{
  "d_mlp": 384,
  "activation": "swiglu",
  "norm_place": "pre",
  "rope_base": 500000.0,
  "tie_embeddings": true,
  "init_std_down": 0.0826,
  "lr": 0.0106,
  "schedule": "wsd",
  "final_lr_fraction": 0.0,
  "seq_len": 256,
  "dataset": "wikipedia_en"
}
Each number is 200 + 20 x the weight over its row's rms, rounded and kept within 0 to 999. Layers, rows and columns count from 0. The size before them is the row's rms in percent of the matrix's.

# gate: layer 7 MLP gate, 384x128, rms 0.0826, rows 145-148, columns 0-127
# up: layer 7 MLP up, 384x128, rms 0.0828, rows 145-148, columns 0-127
# down: layer 7 MLP down (transposed), 384x128, rms 0.0826, rows 145-147, columns 0-127
gate145,082,219,214,227,227,200,211,204,222,191,196,190,180,194,214,183,209,201,194,230,222,197,200,180,204,223,241,161,205,206,207,198,223,205,188,229,198,188,195,191,197,178,198,188,207,158,181,172,212,197,204,203,188,209,207,215,207,179,195,195,180,219,220,196,181,227,191,183,219,199,187,172,171,178,221,227,202,194,209,246,187,184,192,234,226,214,214,208,186,198,191,224,191,216,239,222,170,214,199,197,231,205,237,167,171,172,229,196,221,181,205,252,228,199,171,222,164,221,213,208,196,161,180,223,219,162,189,234,182
up145,083,182,208,201,213,188,224,191,212,236,208,178,183,182,166,198,189,146,195,145,247,176,199,236,208,203,165,230,197,230,204,196,176,226,222,211,169,189,220,181,184,193,178,187,173,189,175,239,179,201,184,199,237,217,172,193,197,234,194,195,202,168,175,207,203,172,205,168,199,180,202,233,203,209,200,187,188,194,151,197,218,204,185,196,172,209,181,217,188,187,192,228,224,180,189,176,193,186,209,222,195,171,232,186,171,213,214,201,195,195,182,209,208,215,199,187,221,210,216,210,185,206,171,206,202,213,190,205,180
down145,091,160,193,221,215,168,195,220,201,192,186,193,188,218,205,184,197,205,209,243,192,187,221,207,220,196,208,224,199,170,195,209,193,178,228,211,192,206,204,211,200,205,189,213,205,168,184,156,209,201,212,229,249,204,206,194,227,186,180,198,167,161,232,182,183,192,200,219,188,202,207,173,208,220,178,217,199,196,188,213,197,181,187,192,182,177,193,181,166,166,182,142,195,211,229,197,191,166,210,175,202,256,218,210,195,231,214,184,214,213,192,239,208,228,194,214,211,193,204,213,229,210,185,176,214,226,245,217,218
gate146,097,215,189,176,223,191,188,194,190,193,207,168,189,177,240,217,211,199,201,206,185,212,234,161,167,222,190,167,227,211,192,221,249,176,211,175,201,236,175,179,204,202,189,212,205,159,179,172,204,214,201,182,228,199,214,164,232,200,174,217,175,182,204,211,216,207,209,222,171,161,186,208,210,244,206,203,201,178,208,179,181,200,198,197,184,203,179,201,211,201,181,259,185,210,194,221,194,202,205,166,203,207,182,205,189,224,206,201,210,186,231,192,214,175,202,190,176,204,172,173,226,230,185,212,181,194,189,241,190
up146,095,211,195,177,236,166,155,204,177,173,165,182,204,214,189,207,219,185,222,203,213,154,213,226,223,199,182,181,215,203,183,180,195,235,208,151,178,190,201,218,199,196,201,225,226,184,192,218,190,177,212,228,197,178,210,215,189,191,191,228,190,196,231,219,232,218,182,207,236,184,190,174,215,235,201,250,218,202,204,194,170,201,191,211,192,163,216,181,178,238,212,226,210,166,230,178,222,186,195,194,234,212,198,180,180,204,178,207,199,233,212,231,179,189,197,168,203,192,193,208,202,185,200,205,210,186,199,184,192
down146,093,200,193,177,237,208,215,216,201,206,196,210,223,200,151,175,213,180,210,182,215,223,204,215,206,186,217,224,220,162,215,207,195,200,186,181,201,183,223,227,204,192,174,191,223,197,189,202,211,168,170,197,206,187,202,227,195,188,201,219,202,203,246,229,210,221,237,198,183,204,206,197,212,171,201,248,261,205,193,163,208,223,185,177,203,200,174,190,204,191,217,175,214,181,209,193,212,208,196,230,212,226,196,172,201,220,213,186,218,191,194,262,210,215,248,192,199,219,199,214,179,164,210,217,168,223,186,194,181
gate147,096,255,191,190,233,206,191,192,219,218,187,227,206,180,204,227,244,181,167,184,191,201,210,178,179,173,183,207,198,216,228,181,177,188,209,192,184,199,199,208,207,231,209,158,197,229,223,172,208,217,199,189,215,188,223,207,176,149,254,195,184,194,214,205,181,171,212,151,194,167,215,211,214,178,187,192,169,187,185,212,204,205,194,218,195,195,202,220,242,225,190,193,194,180,221,232,203,204,184,182,205,200,186,208,205,213,189,224,157,201,225,189,198,207,208,175,189,216,227,185,243,194,187,207,191,190,182,213,173
up147,098,174,212,206,225,191,185,192,222,205,196,194,156,216,192,217,150,172,185,181,235,182,199,216,204,185,206,222,182,203,233,185,203,210,195,214,217,213,207,197,196,191,183,202,188,195,207,216,193,207,225,200,209,167,215,204,194,159,188,199,208,195,227,205,223,228,246,166,201,198,194,201,208,183,205,234,209,177,238,186,202,178,181,195,179,177,187,203,143,168,189,198,210,226,217,203,194,201,181,183,219,182,211,204,212,193,198,177,209,212,248,197,247,207,183,144,223,173,203,207,239,190,218,228,195,222,206,226,202
down147,098,202,178,236,221,204,222,231,201,200,232,181,197,182,209,168,159,184,203,195,235,214,213,225,229,197,201,193,194,175,201,218,201,205,221,217,283,208,217,220,223,191,214,219,169,198,187,206,199,192,217,206,175,207,213,220,184,173,185,198,209,220,210,204,212,224,194,206,217,211,210,232,213,185,201,210,231,220,205,187,199,191,186,211,229,200,203,183,162,163,171,215,235,252,192,244,191,190,188,196,209,233,203,218,179,191,229,208,229,222,196,176,188,193,181,174,190,207,207,201,225,200,215,192,197,183,190,180,220
gate148,083,203,190,217,197,190,197,169,172,222,232,201,205,246,221,202,190,205,217,191,198,177,169,226,188,223,199,198,204,171,196,188,172,222,198,204,217,183,200,241,190,203,192,217,200,242,206,206,215,191,208,197,190,192,181,188,222,225,162,216,222,218,193,188,215,204,198,169,169,177,174,189,184,226,203,209,202,254,185,176,209,191,172,233,234,175,209,195,192,190,226,164,190,230,205,194,232,219,206,188,184,215,222,187,190,213,183,206,196,206,174,212,254,207,184,206,200,200,227,239,185,174,222,206,173,228,167,185,222
up148,088,176,213,207,188,209,184,213,209,235,185,197,206,207,202,197,195,220,209,207,195,198,193,186,195,233,250,183,210,221,227,204,199,187,181,206,234,228,251,210,199,200,192,220,194,187,150,201,204,209,222,179,197,203,209,208,214,219,206,183,187,176,182,179,189,168,198,216,191,175,193,207,216,210,170,217,177,149,198,225,201,210,220,160,209,218,240,174,221,201,173,224,188,179,169,199,205,212,213,245,208,196,201,211,206,198,168,186,212,204,240,203,172,198,207,189,177,194,180,177,202,175,191,198,252,214,228,242,219